Part of a small language model's weights: MLP 576 SwiGLU, 7.86M parameters.
Each number is 200 + 20 x the weight over its row's rms, rounded and kept within 0 to 999. Layers, rows and columns count from 0. The size before them is the row's rms in percent of the matrix's.

# layer 3 MLP down (transposed), 576x224, rms 0.0406, rows 233-274, columns 0-55
099,208,180,179,133,178,211,170,207,232,213,187,179,203,176,199,215,209,159,172,204,188,202,183,214,188,207,185,206,212,192,183,183,195,213,176,194,177,163,210,201,199,188,214,201,207,194,191,179,203,194,188,212,245,194,173,183
098,177,215,191,208,171,208,220,236,201,208,177,220,213,177,209,209,179,228,211,216,175,219,210,205,201,232,228,204,218,173,199,215,239,185,202,200,242,178,213,184,183,183,218,203,193,203,219,181,180,189,199,230,219,229,220,182
098,243,186,201,178,221,209,184,221,209,202,247,187,192,152,198,197,180,208,194,206,213,206,168,203,222,194,217,202,225,203,209,225,222,196,192,219,198,194,163,225,200,199,177,180,193,203,221,220,209,220,205,198,221,189,194,243
101,200,199,194,219,187,197,219,161,167,179,202,210,174,173,215,191,214,212,185,220,179,183,215,173,240,162,211,205,196,182,177,202,179,198,212,194,216,229,180,218,195,207,203,189,188,183,210,242,215,206,203,226,209,173,190,213
100,188,204,209,185,209,212,205,236,181,222,194,211,220,206,184,204,229,199,228,180,203,201,196,202,210,211,205,192,205,200,236,234,178,190,201,204,210,199,217,198,208,219,183,210,178,204,222,155,201,179,192,222,219,224,203,202
101,193,204,197,174,205,191,223,215,218,188,173,235,203,187,200,199,222,225,193,226,209,191,210,180,217,215,187,197,236,191,193,187,206,205,213,197,167,200,205,220,216,189,197,225,199,210,192,171,190,204,220,189,197,176,221,196
105,189,205,228,194,232,210,212,199,208,192,223,211,213,180,210,160,188,172,225,186,219,171,203,190,154,199,188,188,222,188,238,196,216,183,184,180,172,205,199,198,222,184,226,233,214,209,189,191,188,192,185,192,197,194,234,193
103,191,215,205,201,212,199,191,209,197,212,216,220,184,240,164,200,206,172,189,243,180,201,185,217,201,209,202,188,210,152,213,186,185,245,185,212,224,185,194,210,194,208,205,214,189,204,204,187,191,181,214,202,180,167,190,215
097,200,188,183,196,205,212,167,136,191,199,200,166,196,190,212,177,213,182,200,228,242,205,209,198,186,225,187,174,201,192,172,231,204,216,206,180,172,196,176,200,183,211,202,199,212,192,221,184,196,209,189,214,213,189,243,237
100,188,174,176,231,166,199,207,181,204,205,187,204,212,219,201,170,200,217,222,173,202,219,209,186,206,179,236,201,238,198,224,199,164,201,207,195,206,201,233,199,189,128,192,213,247,198,200,210,205,205,200,222,207,239,223,190
101,177,208,203,204,192,178,216,222,177,181,217,187,179,203,240,205,192,205,181,218,176,194,196,223,161,179,186,217,177,216,197,194,209,172,194,183,202,188,201,211,208,192,199,169,170,222,208,228,190,193,196,210,204,148,218,208
103,200,208,193,186,183,182,190,186,192,200,202,200,240,219,192,210,231,177,191,251,212,197,198,168,208,198,218,192,235,224,203,183,162,196,183,169,212,235,170,167,181,191,155,226,169,214,213,208,222,205,178,196,198,184,216,207
103,199,221,217,200,211,209,160,157,198,223,209,230,219,184,201,164,169,201,196,213,225,202,183,216,170,202,204,202,243,191,168,192,120,195,204,187,216,194,186,191,193,195,197,199,181,169,194,199,172,215,205,161,200,218,203,187
099,200,175,195,213,170,175,202,178,187,235,212,190,208,224,205,192,171,187,205,191,185,216,223,190,197,194,217,210,195,235,203,234,194,194,218,195,239,186,175,183,211,183,187,180,209,193,214,177,231,216,204,224,206,232,172,216
102,206,195,184,209,209,175,198,216,193,232,228,204,209,192,183,234,176,217,187,203,208,191,195,221,182,167,220,213,216,158,188,227,183,185,181,165,186,184,234,233,191,205,266,180,227,203,200,204,211,197,207,166,213,204,224,184
101,235,192,215,190,204,213,214,166,210,207,179,221,185,193,222,187,168,223,196,220,207,200,206,177,212,203,194,203,231,195,218,212,179,195,189,179,210,184,200,177,213,155,201,213,208,231,180,198,205,197,227,203,222,200,205,213
100,219,169,213,203,204,238,165,192,221,194,207,186,212,238,212,212,203,180,217,169,202,206,200,228,195,230,213,201,190,210,208,217,236,214,211,171,207,210,199,211,211,192,235,212,185,231,205,205,195,215,224,225,166,184,182,211
128,194,181,175,259,197,214,198,168,211,205,186,188,190,195,218,184,210,181,204,194,193,179,217,191,215,202,189,192,181,176,208,216,105,171,190,207,209,190,190,213,210,202,209,217,196,169,206,201,229,215,220,191,204,206,187,212
100,183,174,153,187,235,206,218,201,162,218,134,188,218,221,206,209,174,172,205,171,215,217,190,198,183,189,203,203,184,167,170,187,215,222,215,190,192,173,196,240,193,243,196,222,214,209,231,218,213,216,213,202,217,194,187,232
104,201,209,170,207,187,186,193,227,221,177,181,211,216,175,215,181,189,215,122,194,195,182,168,198,239,184,211,201,209,159,252,212,199,203,178,183,206,223,235,184,197,239,159,197,180,193,222,242,193,216,177,205,195,181,170,191
101,218,202,191,229,191,189,215,230,211,206,205,182,208,172,218,196,219,215,177,197,211,206,215,218,215,214,202,224,226,189,202,191,219,216,212,211,197,207,237,192,188,203,207,188,186,184,188,206,215,223,216,150,195,187,233,197
102,176,191,184,232,222,222,224,179,183,199,172,220,201,208,180,224,215,230,187,212,236,215,218,210,153,182,197,169,197,218,199,201,187,186,231,189,210,161,189,203,177,180,199,191,238,240,173,220,183,202,195,186,234,189,180,228
101,180,197,226,257,215,214,203,191,213,202,211,209,196,166,214,208,200,162,226,210,225,223,197,209,218,192,194,171,230,215,199,223,237,172,195,239,188,234,195,184,211,197,207,187,208,208,204,212,204,204,207,240,212,235,209,228
103,178,220,232,202,174,168,209,223,233,210,191,188,224,194,194,194,209,215,220,196,195,169,205,202,206,204,211,181,202,185,185,184,231,228,163,229,192,170,194,175,193,173,209,194,186,187,208,189,177,186,217,173,213,203,223,210
094,182,205,186,209,176,181,197,176,200,192,173,216,179,147,202,221,238,202,202,183,189,224,256,195,211,167,172,204,212,214,192,188,203,185,217,201,213,163,176,167,202,184,203,202,230,174,162,179,208,202,183,205,191,218,202,196
094,248,175,208,180,199,204,233,233,217,204,217,182,201,230,215,183,182,198,232,189,213,221,205,226,240,186,156,200,159,232,193,175,219,195,211,175,187,213,195,194,229,159,207,208,207,245,209,189,211,205,206,200,185,224,189,220
103,223,226,219,237,246,185,213,212,217,210,209,208,207,184,183,174,209,203,200,195,201,213,169,217,239,234,166,213,182,222,203,176,218,224,159,224,204,219,170,185,180,208,194,207,221,218,239,181,209,162,211,170,178,208,190,210
103,161,164,212,186,209,213,168,164,193,187,228,195,226,202,204,215,210,237,209,193,213,228,173,203,160,218,219,230,185,208,193,185,184,157,204,187,195,213,209,224,209,216,207,191,216,199,225,204,172,209,198,220,205,228,191,193
099,222,204,188,195,205,182,179,191,235,222,201,189,186,245,204,204,211,218,190,191,233,219,178,206,185,210,181,205,206,206,187,190,212,180,217,211,191,215,202,220,195,226,220,194,186,205,203,205,183,226,227,172,188,228,187,214
102,206,190,210,205,220,191,219,224,196,211,171,189,212,203,156,180,205,180,219,207,231,210,174,244,227,212,183,209,200,202,214,215,179,186,198,196,220,221,235,208,217,206,219,180,188,183,215,177,193,198,185,171,190,206,222,178
096,204,176,201,210,198,211,233,214,203,156,238,180,183,215,182,174,211,211,170,208,196,234,201,217,198,182,184,160,184,197,202,188,176,199,214,233,174,201,211,212,196,183,179,219,182,220,197,197,184,236,186,206,169,195,205,199
098,231,218,202,215,175,187,190,230,191,184,188,176,221,199,206,157,197,198,167,168,192,193,205,189,194,147,191,206,198,176,232,239,222,194,230,166,175,235,195,171,228,219,179,175,201,198,211,255,191,222,213,191,229,231,211,184
100,209,188,203,173,208,223,192,220,204,234,224,205,206,215,186,201,194,200,245,213,170,188,196,262,170,198,189,195,173,184,201,194,198,198,170,234,196,172,239,204,169,225,230,216,207,229,220,228,226,208,186,178,239,204,200,231
098,203,246,197,217,170,223,181,190,180,221,177,229,194,199,198,169,194,187,186,192,208,217,203,204,202,180,197,204,204,195,207,215,183,200,214,197,210,178,177,208,225,193,226,210,184,188,166,211,234,213,189,205,179,249,218,209
106,201,234,207,201,171,243,211,226,204,211,192,195,183,195,229,203,204,169,222,185,229,193,211,229,192,223,203,247,200,243,213,172,205,190,205,194,190,177,211,198,232,177,176,194,194,195,219,213,190,208,203,219,207,241,222,207
100,187,191,218,146,178,176,223,176,222,240,218,213,216,189,208,220,212,218,245,190,217,193,203,210,208,194,193,225,180,240,198,211,211,198,220,218,208,207,209,204,221,207,178,194,223,221,208,222,231,187,201,189,189,222,195,206
103,202,208,211,216,192,217,195,186,214,213,195,203,222,174,238,190,251,220,177,198,166,186,192,197,204,218,179,178,211,192,174,203,223,210,202,164,169,257,180,227,167,179,230,183,191,222,202,201,221,207,211,184,169,181,190,201
097,169,180,219,203,188,200,224,208,236,187,160,186,181,195,236,182,165,197,191,224,171,236,204,198,186,212,223,220,180,194,189,175,208,177,199,224,237,183,191,203,209,173,193,183,163,177,207,203,202,233,183,191,213,203,182,161
103,164,197,204,162,210,220,207,221,190,176,173,196,216,209,201,197,241,199,152,188,198,168,203,215,220,227,200,224,213,191,213,223,164,191,206,210,217,211,177,178,205,180,172,202,194,228,206,223,173,172,188,216,186,207,224,196
096,194,181,206,191,226,214,188,241,206,216,188,187,210,204,222,202,193,213,181,175,235,162,206,172,186,219,182,208,188,199,213,218,176,179,208,193,204,205,197,225,208,199,184,215,179,220,218,208,225,164,147,208,205,183,172,197
096,195,234,197,194,205,172,221,239,201,189,207,219,171,183,237,187,182,227,202,191,199,187,239,214,181,218,200,220,201,207,230,199,158,191,181,222,240,205,213,179,188,198,194,206,195,184,181,222,206,191,205,191,180,218,187,216
102,167,195,213,216,214,219,226,197,197,215,190,180,189,163,206,221,190,207,192,176,205,225,191,223,201,163,186,186,197,204,195,206,184,209,191,181,187,213,206,200,205,197,244,191,242,204,175,201,184,235,197,183,208,207,187,206
# layer 3 MLP gate, 576x224, rms 0.0444, rows 234-275, columns 0-55
096,188,184,213,205,177,179,238,219,201,230,205,168,192,217,190,220,186,229,208,186,205,164,202,189,190,164,185,192,204,224,243,193,184,217,190,196,203,203,205,218,186,174,262,181,183,185,229,215,174,185,224,182,230,149,162,218
099,237,165,212,216,211,181,182,210,196,205,178,180,211,181,186,201,224,202,211,164,232,223,181,189,189,214,181,180,200,231,198,205,210,203,208,187,227,221,198,200,231,198,186,187,146,216,180,183,221,184,195,212,212,218,169,220
102,190,214,185,200,178,173,213,222,226,220,220,209,183,174,207,270,192,217,182,208,207,210,180,216,184,199,186,172,230,214,211,173,240,203,183,187,178,187,232,200,173,177,219,190,247,198,197,194,185,188,201,226,187,209,208,183
097,177,207,181,191,182,179,181,186,188,201,194,232,196,184,235,260,210,179,225,187,174,206,188,183,215,146,197,200,230,222,198,206,208,195,200,225,224,175,241,193,152,215,211,196,213,228,206,199,199,169,211,215,170,195,196,223
101,191,197,217,188,203,208,212,231,248,189,172,254,206,197,175,199,250,173,159,208,168,179,223,184,193,207,164,192,187,205,193,188,222,219,204,197,204,188,179,196,203,205,193,196,173,190,209,189,204,193,212,163,191,193,198,181
107,202,189,248,178,189,205,198,207,202,197,203,190,159,198,231,208,207,189,189,213,184,201,231,180,179,208,210,195,166,218,216,226,206,231,222,215,234,194,224,176,187,201,210,236,223,186,162,212,185,195,217,197,175,239,182,197
098,225,192,204,186,183,164,171,166,223,168,160,248,192,211,224,227,210,224,191,229,182,199,199,172,190,222,210,215,186,223,191,227,190,212,214,192,147,168,166,184,189,183,207,210,176,224,177,224,190,205,208,172,171,198,190,205
093,211,190,227,220,214,167,214,214,217,202,192,203,209,193,193,196,205,201,193,209,187,211,193,184,206,201,186,200,202,217,200,201,201,230,185,198,201,223,193,240,171,137,233,166,212,234,203,217,192,172,214,209,172,226,176,187
098,199,232,212,197,185,186,186,171,249,188,197,183,192,179,214,206,198,234,194,195,182,166,195,187,203,198,205,185,198,203,202,163,222,199,212,202,219,194,209,177,177,203,185,211,161,201,132,193,208,192,193,191,184,171,176,171
096,216,208,196,198,196,180,210,173,186,203,221,213,219,188,207,189,191,235,204,186,195,164,224,211,168,235,208,222,209,162,170,219,215,183,195,179,216,188,172,176,207,208,215,180,190,198,210,186,179,190,194,215,204,171,199,195
099,183,214,206,171,207,195,201,233,178,206,266,229,203,177,217,176,157,205,227,221,215,179,249,213,186,205,207,239,211,191,221,168,211,197,192,190,221,212,213,210,190,213,213,216,207,225,203,194,192,192,233,231,214,232,188,237
106,193,204,193,174,225,195,217,203,216,193,164,159,212,175,190,195,227,209,192,170,183,189,182,194,226,217,186,192,211,231,216,189,200,199,218,196,242,223,202,205,205,208,228,214,207,205,176,235,207,200,202,185,202,173,176,213
094,170,227,176,184,202,205,231,205,197,168,209,184,227,202,185,210,254,191,168,208,192,201,167,176,215,188,180,211,190,188,209,190,171,240,176,211,189,204,217,182,196,226,194,199,210,226,221,194,215,239,210,192,180,208,189,157
101,187,218,203,190,183,204,247,214,214,191,184,200,195,198,186,159,202,219,206,201,204,181,198,221,179,199,221,189,206,165,175,178,202,202,194,192,194,176,216,201,203,170,222,230,184,222,181,210,188,185,181,192,187,193,219,211
105,204,211,199,179,204,201,236,224,229,238,217,215,215,185,198,217,224,188,208,169,175,179,202,205,185,190,192,215,185,207,179,173,219,203,196,195,163,192,218,199,219,179,223,206,169,168,179,218,194,170,174,198,197,228,232,171
098,217,227,173,201,198,209,209,193,194,197,191,163,211,176,203,207,178,206,214,214,186,223,204,176,225,173,208,231,190,213,184,206,212,200,180,216,210,225,159,182,183,168,195,230,211,247,200,166,188,188,220,194,166,184,189,215
122,224,202,218,173,198,175,191,224,161,192,208,196,201,215,206,189,185,188,187,242,181,196,230,227,209,202,185,214,208,228,193,212,202,264,214,189,216,206,225,182,199,192,201,214,200,192,210,204,189,196,236,181,166,206,216,198
101,206,198,180,208,230,182,260,199,198,209,218,221,192,180,196,210,173,195,206,236,183,190,185,176,219,202,177,219,171,196,208,167,193,211,199,173,165,205,213,176,203,195,238,191,193,224,219,235,208,189,224,197,216,208,211,195
106,215,175,235,200,196,182,228,204,171,234,220,224,193,202,170,182,210,215,242,218,222,247,217,110,186,238,241,186,185,190,188,193,180,192,192,208,199,169,209,169,197,176,192,198,205,208,173,221,202,217,210,174,220,216,226,177
097,189,212,188,180,213,186,216,183,221,187,174,196,202,201,179,193,198,222,190,222,184,154,184,197,191,230,178,233,176,205,220,245,185,248,230,218,240,212,210,232,182,181,175,201,203,253,239,221,182,201,182,226,196,197,180,212
100,218,201,189,179,206,229,186,197,205,186,247,178,219,192,209,208,210,219,225,214,171,173,206,154,203,195,213,225,191,193,203,219,206,200,215,208,194,191,222,227,159,162,198,205,224,219,183,201,216,198,209,198,215,211,224,200
101,212,186,209,195,227,181,191,202,187,195,200,203,223,240,224,189,173,208,245,177,188,137,229,152,156,207,172,212,202,203,193,172,161,219,169,203,192,208,227,206,187,202,197,201,190,193,194,208,192,195,210,191,190,186,186,218
101,215,182,206,205,177,179,175,193,173,194,226,236,214,185,209,213,233,196,202,218,175,198,206,240,187,200,219,173,147,230,205,188,233,178,202,184,179,199,218,193,211,222,191,187,228,170,162,178,204,180,191,240,181,209,176,185
092,211,224,198,191,191,204,195,198,197,228,173,182,186,211,178,190,178,169,202,237,189,180,210,186,204,199,164,185,180,205,210,182,189,183,214,187,203,157,187,199,204,194,219,196,208,217,205,239,178,168,211,177,202,191,197,166
091,188,237,182,199,198,188,208,172,164,183,190,235,195,210,176,216,236,185,217,203,211,215,183,192,202,229,214,203,245,180,219,187,197,227,208,181,204,213,211,163,183,210,195,231,177,211,209,187,217,178,198,193,233,191,168,210
108,180,209,176,206,254,175,203,202,205,218,178,180,182,204,199,198,171,208,208,185,202,230,173,211,163,228,184,223,242,188,234,220,173,254,184,190,165,184,179,209,183,201,225,191,216,213,224,243,176,173,226,207,217,190,215,197
108,168,207,212,182,177,181,212,177,190,190,192,227,239,201,204,177,195,201,210,198,196,208,157,204,236,194,196,164,188,230,194,197,222,177,190,223,183,220,178,184,232,163,199,178,177,203,152,197,188,171,210,195,162,197,206,197
103,220,202,173,176,210,176,228,206,198,196,200,206,160,168,232,208,208,162,155,215,168,224,195,181,220,184,200,224,185,224,195,159,205,193,214,208,193,214,191,198,158,164,190,212,227,188,205,202,178,190,190,196,172,221,230,161
100,197,161,204,197,211,188,212,222,213,181,217,211,196,216,213,176,215,199,196,198,209,192,201,218,179,209,162,206,211,207,211,197,215,209,233,182,213,208,189,210,178,173,188,204,178,183,221,196,190,235,240,193,188,175,176,184
096,168,222,206,185,203,209,177,232,214,189,199,198,154,206,220,202,218,218,199,198,182,178,237,187,227,167,189,178,175,171,205,181,224,185,208,223,183,203,232,236,191,230,235,181,221,190,211,174,204,218,223,197,227,198,191,206
109,195,216,227,182,221,207,203,214,185,208,192,195,228,228,206,212,225,161,200,170,178,179,233,167,217,192,196,195,213,228,202,225,226,207,183,206,171,190,216,190,209,180,228,203,219,185,220,198,211,192,246,178,217,176,199,207
101,204,185,184,220,199,196,204,182,218,217,215,194,254,197,213,236,186,194,208,201,173,195,213,236,197,186,176,199,179,170,227,176,228,162,207,206,207,189,213,191,172,196,226,204,187,171,203,196,184,164,194,187,186,216,150,187
090,209,191,196,199,236,175,245,249,207,187,187,195,201,188,194,205,200,198,187,188,190,160,167,156,201,206,210,211,189,168,183,242,207,207,164,212,232,265,193,185,193,194,189,204,196,190,207,178,198,192,197,198,222,214,158,222
100,183,179,201,224,185,192,204,205,196,185,214,237,177,189,171,212,209,209,235,195,173,196,185,216,210,196,189,191,183,215,197,183,154,208,230,202,196,188,196,190,160,197,180,204,203,221,202,223,181,191,179,196,198,195,188,174
100,179,182,216,203,213,191,166,210,236,196,192,211,171,192,215,190,232,179,197,223,215,218,175,223,199,176,167,192,211,223,224,165,211,203,226,205,210,197,225,194,185,149,191,221,228,220,191,185,192,206,183,215,212,207,166,178
107,199,238,169,196,206,173,207,192,190,197,199,171,175,170,162,234,247,193,191,220,208,182,206,212,169,195,199,201,202,192,195,206,218,190,206,190,216,187,171,179,204,181,220,219,205,194,190,187,168,155,156,192,212,212,199,191
098,193,187,176,209,189,197,188,201,208,199,256,237,185,204,195,236,212,188,208,195,191,201,206,172,237,195,187,200,198,189,193,159,222,168,210,164,173,179,207,169,196,214,234,241,198,199,196,206,213,170,191,186,197,215,205,186
100,176,209,232,203,207,204,172,235,175,163,197,205,211,211,205,162,209,184,165,202,166,198,170,186,224,221,200,179,195,191,218,232,211,198,217,232,230,184,199,196,186,189,186,203,187,185,156,191,209,206,199,194,131,191,187,211
099,198,213,195,248,166,181,205,221,166,191,187,219,182,182,196,224,210,217,181,187,224,199,187,208,140,267,187,194,156,206,183,164,212,207,179,220,224,228,170,189,205,204,197,203,210,178,163,187,185,189,204,196,198,211,166,180
099,207,184,221,200,218,169,208,206,174,239,187,201,238,173,184,195,211,226,190,181,192,219,224,173,186,192,201,229,169,195,197,213,183,183,226,190,183,188,219,185,207,181,237,226,199,183,223,237,205,165,190,205,204,190,213,213
103,197,195,190,202,208,181,184,233,226,204,229,213,230,191,199,208,190,220,204,227,166,220,207,224,202,213,219,189,158,210,192,195,191,221,177,178,212,175,206,164,189,194,190,208,194,171,183,234,214,163,158,176,193,210,207,166
099,179,196,202,224,208,185,210,190,199,225,207,177,164,180,239,199,246,194,194,210,239,204,207,158,182,215,207,193,195,193,199,212,206,202,224,181,194,187,211,204,191,179,208,207,199,218,186,187,167,196,185,160,176,196,176,196
# layer 3 MLP up, 576x224, rms 0.0407, rows 234-274, columns 0-55
100,181,211,215,222,201,210,211,213,182,171,199,171,214,206,203,212,203,180,182,155,220,217,177,168,233,206,191,241,209,209,196,232,200,228,188,197,193,225,173,211,241,211,183,186,204,186,205,207,195,214,233,231,199,187,214,204
092,197,208,188,177,170,209,211,192,169,194,192,196,179,161,165,226,234,209,217,237,214,177,208,160,197,168,165,211,212,177,200,188,191,182,215,201,214,217,205,213,194,214,201,222,242,222,220,213,198,178,221,177,197,204,165,197
100,207,204,231,204,224,170,191,177,189,163,171,207,171,213,141,188,186,205,224,189,226,146,202,237,224,192,187,183,215,185,202,223,231,199,231,238,179,215,207,197,223,184,221,205,205,227,192,183,241,205,222,189,184,166,200,202
098,174,210,200,208,195,219,212,211,175,250,183,187,224,180,208,188,216,220,179,189,214,200,213,215,222,207,242,207,247,230,185,211,210,231,210,236,188,215,235,203,200,217,197,190,173,190,207,197,197,208,200,207,179,195,208,191
103,198,221,223,190,194,191,196,185,223,204,185,239,216,219,195,186,174,199,190,210,190,239,185,205,173,157,232,211,199,215,210,179,148,168,200,223,200,187,194,191,175,192,230,204,183,200,225,186,190,191,197,210,215,226,239,181
106,204,176,163,171,175,203,194,177,225,173,222,231,206,178,216,168,221,186,186,217,196,200,216,177,234,218,188,193,182,215,174,204,189,162,209,171,220,213,207,192,199,203,208,197,222,206,183,222,229,244,184,177,229,172,216,205
104,196,206,202,180,215,192,172,199,153,198,214,194,203,185,183,187,188,171,229,205,157,193,199,178,153,207,184,189,206,229,203,187,208,174,191,172,218,176,217,222,195,203,201,223,223,179,237,180,197,223,209,204,220,224,169,214
099,191,197,213,205,190,215,177,155,202,239,178,168,207,180,169,162,195,164,178,223,244,200,199,200,186,186,212,196,189,194,185,218,231,216,184,187,179,241,178,228,211,186,198,177,228,216,204,193,191,194,185,221,204,208,210,233
100,225,263,246,184,205,184,184,225,196,220,207,241,223,211,201,170,211,212,213,217,229,214,227,210,200,176,212,227,210,183,222,187,162,210,188,205,219,187,206,173,211,211,203,193,199,181,188,182,214,222,193,197,199,224,215,196
101,187,191,209,192,177,202,214,190,178,201,207,190,184,230,196,214,166,203,219,210,211,225,180,236,212,190,205,171,228,203,220,189,203,192,207,207,172,182,168,203,221,179,194,182,215,209,170,221,173,172,207,183,251,151,189,215
103,151,135,214,209,215,183,236,211,231,186,190,202,232,214,168,247,209,218,172,222,188,170,181,223,173,194,173,224,172,186,192,216,199,186,213,225,172,233,225,243,172,175,184,210,155,189,199,227,193,203,225,209,210,181,244,189
104,199,227,235,156,235,222,224,192,211,223,184,190,223,223,187,162,189,179,141,157,185,207,217,161,213,220,202,205,180,193,207,196,202,203,229,238,179,165,191,205,203,191,215,181,200,180,212,203,201,233,208,205,230,196,165,204
097,194,187,225,227,192,200,203,187,247,195,211,193,205,217,186,211,184,196,200,209,173,180,203,185,205,217,207,182,228,203,218,210,216,185,234,216,175,197,208,204,175,210,188,231,182,168,214,209,221,214,193,192,183,181,204,187
099,233,189,203,215,225,214,188,190,222,188,233,204,221,217,221,196,201,221,213,200,186,190,206,203,200,213,185,230,266,211,182,197,224,211,203,216,171,180,181,185,178,172,182,174,231,206,231,191,179,179,233,179,197,190,186,202
105,231,200,209,216,183,226,202,197,176,222,201,182,240,179,226,187,214,224,183,170,177,204,178,195,166,194,195,225,208,172,183,194,212,187,191,216,204,250,213,143,204,193,213,211,169,178,182,227,192,168,170,218,211,214,243,200
101,239,208,200,197,218,215,188,174,212,161,175,221,177,210,189,220,215,158,189,190,198,201,209,214,179,233,238,188,237,220,163,189,192,179,197,192,194,189,196,168,169,211,186,216,198,220,197,188,197,194,191,185,181,166,191,208
133,221,211,148,189,206,223,198,203,220,189,156,197,208,172,188,211,219,195,187,163,193,233,192,167,226,184,203,164,216,192,183,215,194,173,177,223,163,219,187,198,170,178,177,177,212,193,172,225,173,189,170,200,194,230,221,187
100,241,219,186,223,195,169,217,193,188,179,184,213,207,204,196,237,230,201,190,229,211,220,169,193,234,147,233,198,174,196,176,204,204,202,168,201,217,175,179,195,215,184,200,215,235,212,210,208,189,235,208,222,187,183,217,203
105,196,161,227,185,229,205,206,200,204,171,187,180,212,178,228,229,175,208,214,190,208,201,233,204,204,212,194,220,185,201,196,208,235,192,194,198,149,191,199,229,173,182,215,234,198,212,212,170,220,238,175,186,222,208,177,183
099,177,242,186,186,227,222,191,192,208,157,201,200,214,167,182,184,203,211,184,218,201,197,227,240,202,232,161,206,206,170,210,180,182,228,198,158,197,188,180,168,220,205,201,189,240,185,226,185,215,232,235,180,216,226,218,203
103,185,202,208,232,179,205,195,230,186,210,161,190,197,199,192,182,185,176,178,204,186,193,200,172,192,199,230,245,183,214,210,186,192,215,191,213,209,194,195,210,207,208,197,202,170,188,225,200,201,186,200,234,182,199,208,206
100,189,233,190,204,188,187,214,209,229,211,230,172,198,198,152,156,168,202,189,180,193,178,217,217,238,213,169,207,210,201,209,219,201,217,213,224,226,218,210,212,226,202,174,172,201,207,238,185,236,203,146,213,205,190,187,213
100,212,219,204,167,193,196,181,222,241,184,197,198,222,212,198,191,184,171,170,194,195,217,223,223,177,205,182,210,182,162,211,212,207,171,198,207,204,224,245,222,194,212,202,198,192,187,237,207,193,206,204,216,196,224,182,216
097,179,168,179,177,207,197,205,236,207,241,231,199,203,207,217,222,178,169,188,194,192,170,244,226,198,218,216,181,182,207,195,218,216,206,195,198,188,191,229,214,200,178,226,230,237,174,204,203,221,205,206,191,182,200,222,210
092,197,186,215,199,210,193,187,195,194,215,196,191,235,165,212,213,187,225,213,224,213,194,208,203,174,209,189,193,233,193,224,193,201,195,198,158,222,226,187,228,208,183,192,208,221,218,227,196,180,219,201,174,182,203,167,204
103,216,188,224,192,188,191,205,197,222,191,145,208,183,181,192,186,218,225,202,202,216,209,193,223,217,201,187,209,181,188,177,191,210,178,205,186,205,172,178,182,224,193,245,171,221,166,233,179,229,210,193,216,217,197,199,211
103,207,197,201,186,192,211,197,205,244,200,200,176,189,227,180,226,211,224,186,199,197,182,194,181,183,233,192,206,206,189,240,226,172,183,217,178,184,215,187,183,199,189,173,188,192,189,214,230,164,196,233,194,193,196,174,165
101,229,170,164,219,215,178,190,203,205,205,172,224,187,227,228,217,180,194,210,190,213,194,208,215,186,217,216,208,205,194,216,204,194,196,202,207,175,215,220,195,195,176,239,161,215,202,229,190,176,207,168,168,212,191,190,219
100,215,193,145,200,179,202,210,191,187,196,215,180,188,226,203,192,197,205,211,173,205,181,203,230,182,206,183,242,185,208,217,227,197,240,192,185,184,196,207,210,224,216,197,185,173,203,186,206,181,172,221,166,196,203,219,212
096,221,198,183,197,219,196,205,239,187,173,187,229,232,155,174,170,194,192,203,207,156,215,207,186,208,204,195,215,165,175,211,213,179,240,168,226,204,195,206,173,204,193,195,168,218,190,186,230,179,158,179,167,200,186,198,194
104,199,198,175,233,234,189,216,190,183,193,252,203,187,183,234,205,209,184,224,232,230,209,218,211,197,222,187,214,190,186,169,194,180,209,192,214,218,199,192,231,188,194,212,201,241,179,233,150,169,200,194,213,207,187,218,236
099,213,203,209,204,208,191,215,216,202,192,232,205,193,195,178,191,191,234,200,186,194,196,196,241,160,216,181,197,176,185,208,223,183,181,214,222,178,212,188,204,192,227,220,212,218,204,212,184,170,211,219,223,199,210,179,183
095,212,180,201,203,201,208,197,157,184,202,251,183,266,200,193,183,166,241,218,173,208,231,196,189,208,212,182,192,231,181,216,201,222,228,224,178,212,191,197,178,197,216,189,205,212,207,152,208,178,219,202,236,195,203,199,178
105,210,224,171,210,200,208,200,185,201,190,197,194,183,178,216,205,166,203,208,240,231,250,210,210,206,186,171,224,240,232,200,184,202,208,227,171,212,198,189,205,192,167,182,195,189,217,229,168,196,224,211,241,167,190,222,176
098,208,224,213,164,172,207,214,213,191,208,210,231,169,248,178,197,201,197,171,211,179,200,154,169,212,187,182,229,196,251,207,219,209,213,195,185,190,172,151,247,204,187,181,186,214,174,194,189,161,182,209,207,180,200,196,193
103,213,213,205,200,177,212,229,186,234,211,209,207,198,203,176,191,211,234,181,186,205,221,176,222,211,212,190,188,200,204,163,190,220,211,218,211,165,187,218,190,166,171,211,220,167,212,197,203,186,231,186,177,216,190,227,162
101,181,212,191,240,156,203,215,212,194,158,206,214,163,204,206,188,175,247,209,209,198,213,205,201,193,192,218,215,206,186,205,217,230,166,198,195,231,211,207,217,203,232,233,189,225,211,187,180,199,191,213,205,220,188,178,224
102,202,181,186,192,206,202,209,174,219,181,188,185,193,195,220,220,205,201,231,240,212,181,226,207,222,212,219,184,203,170,252,201,197,198,187,171,210,189,203,208,241,199,196,200,206,172,190,223,157,216,177,225,196,181,167,200
097,214,223,224,214,222,195,161,200,219,201,176,238,186,210,169,204,230,173,198,221,201,221,181,209,231,230,213,221,216,219,209,193,221,246,212,203,199,191,200,176,180,203,192,202,197,208,216,212,194,218,194,174,209,196,171,171
097,194,195,207,211,200,175,182,181,202,200,179,205,203,203,185,236,203,161,202,197,158,208,183,209,224,189,215,212,215,185,187,184,208,175,191,183,174,213,159,219,204,223,217,204,170,205,208,201,228,188,211,179,254,181,208,182
101,215,180,206,208,198,194,170,231,206,207,170,222,185,225,215,236,211,211,200,212,201,182,216,190,203,191,165,179,194,195,208,222,203,208,216,207,190,201,202,174,209,205,163,208,187,213,185,191,191,193,213,161,152,222,244,205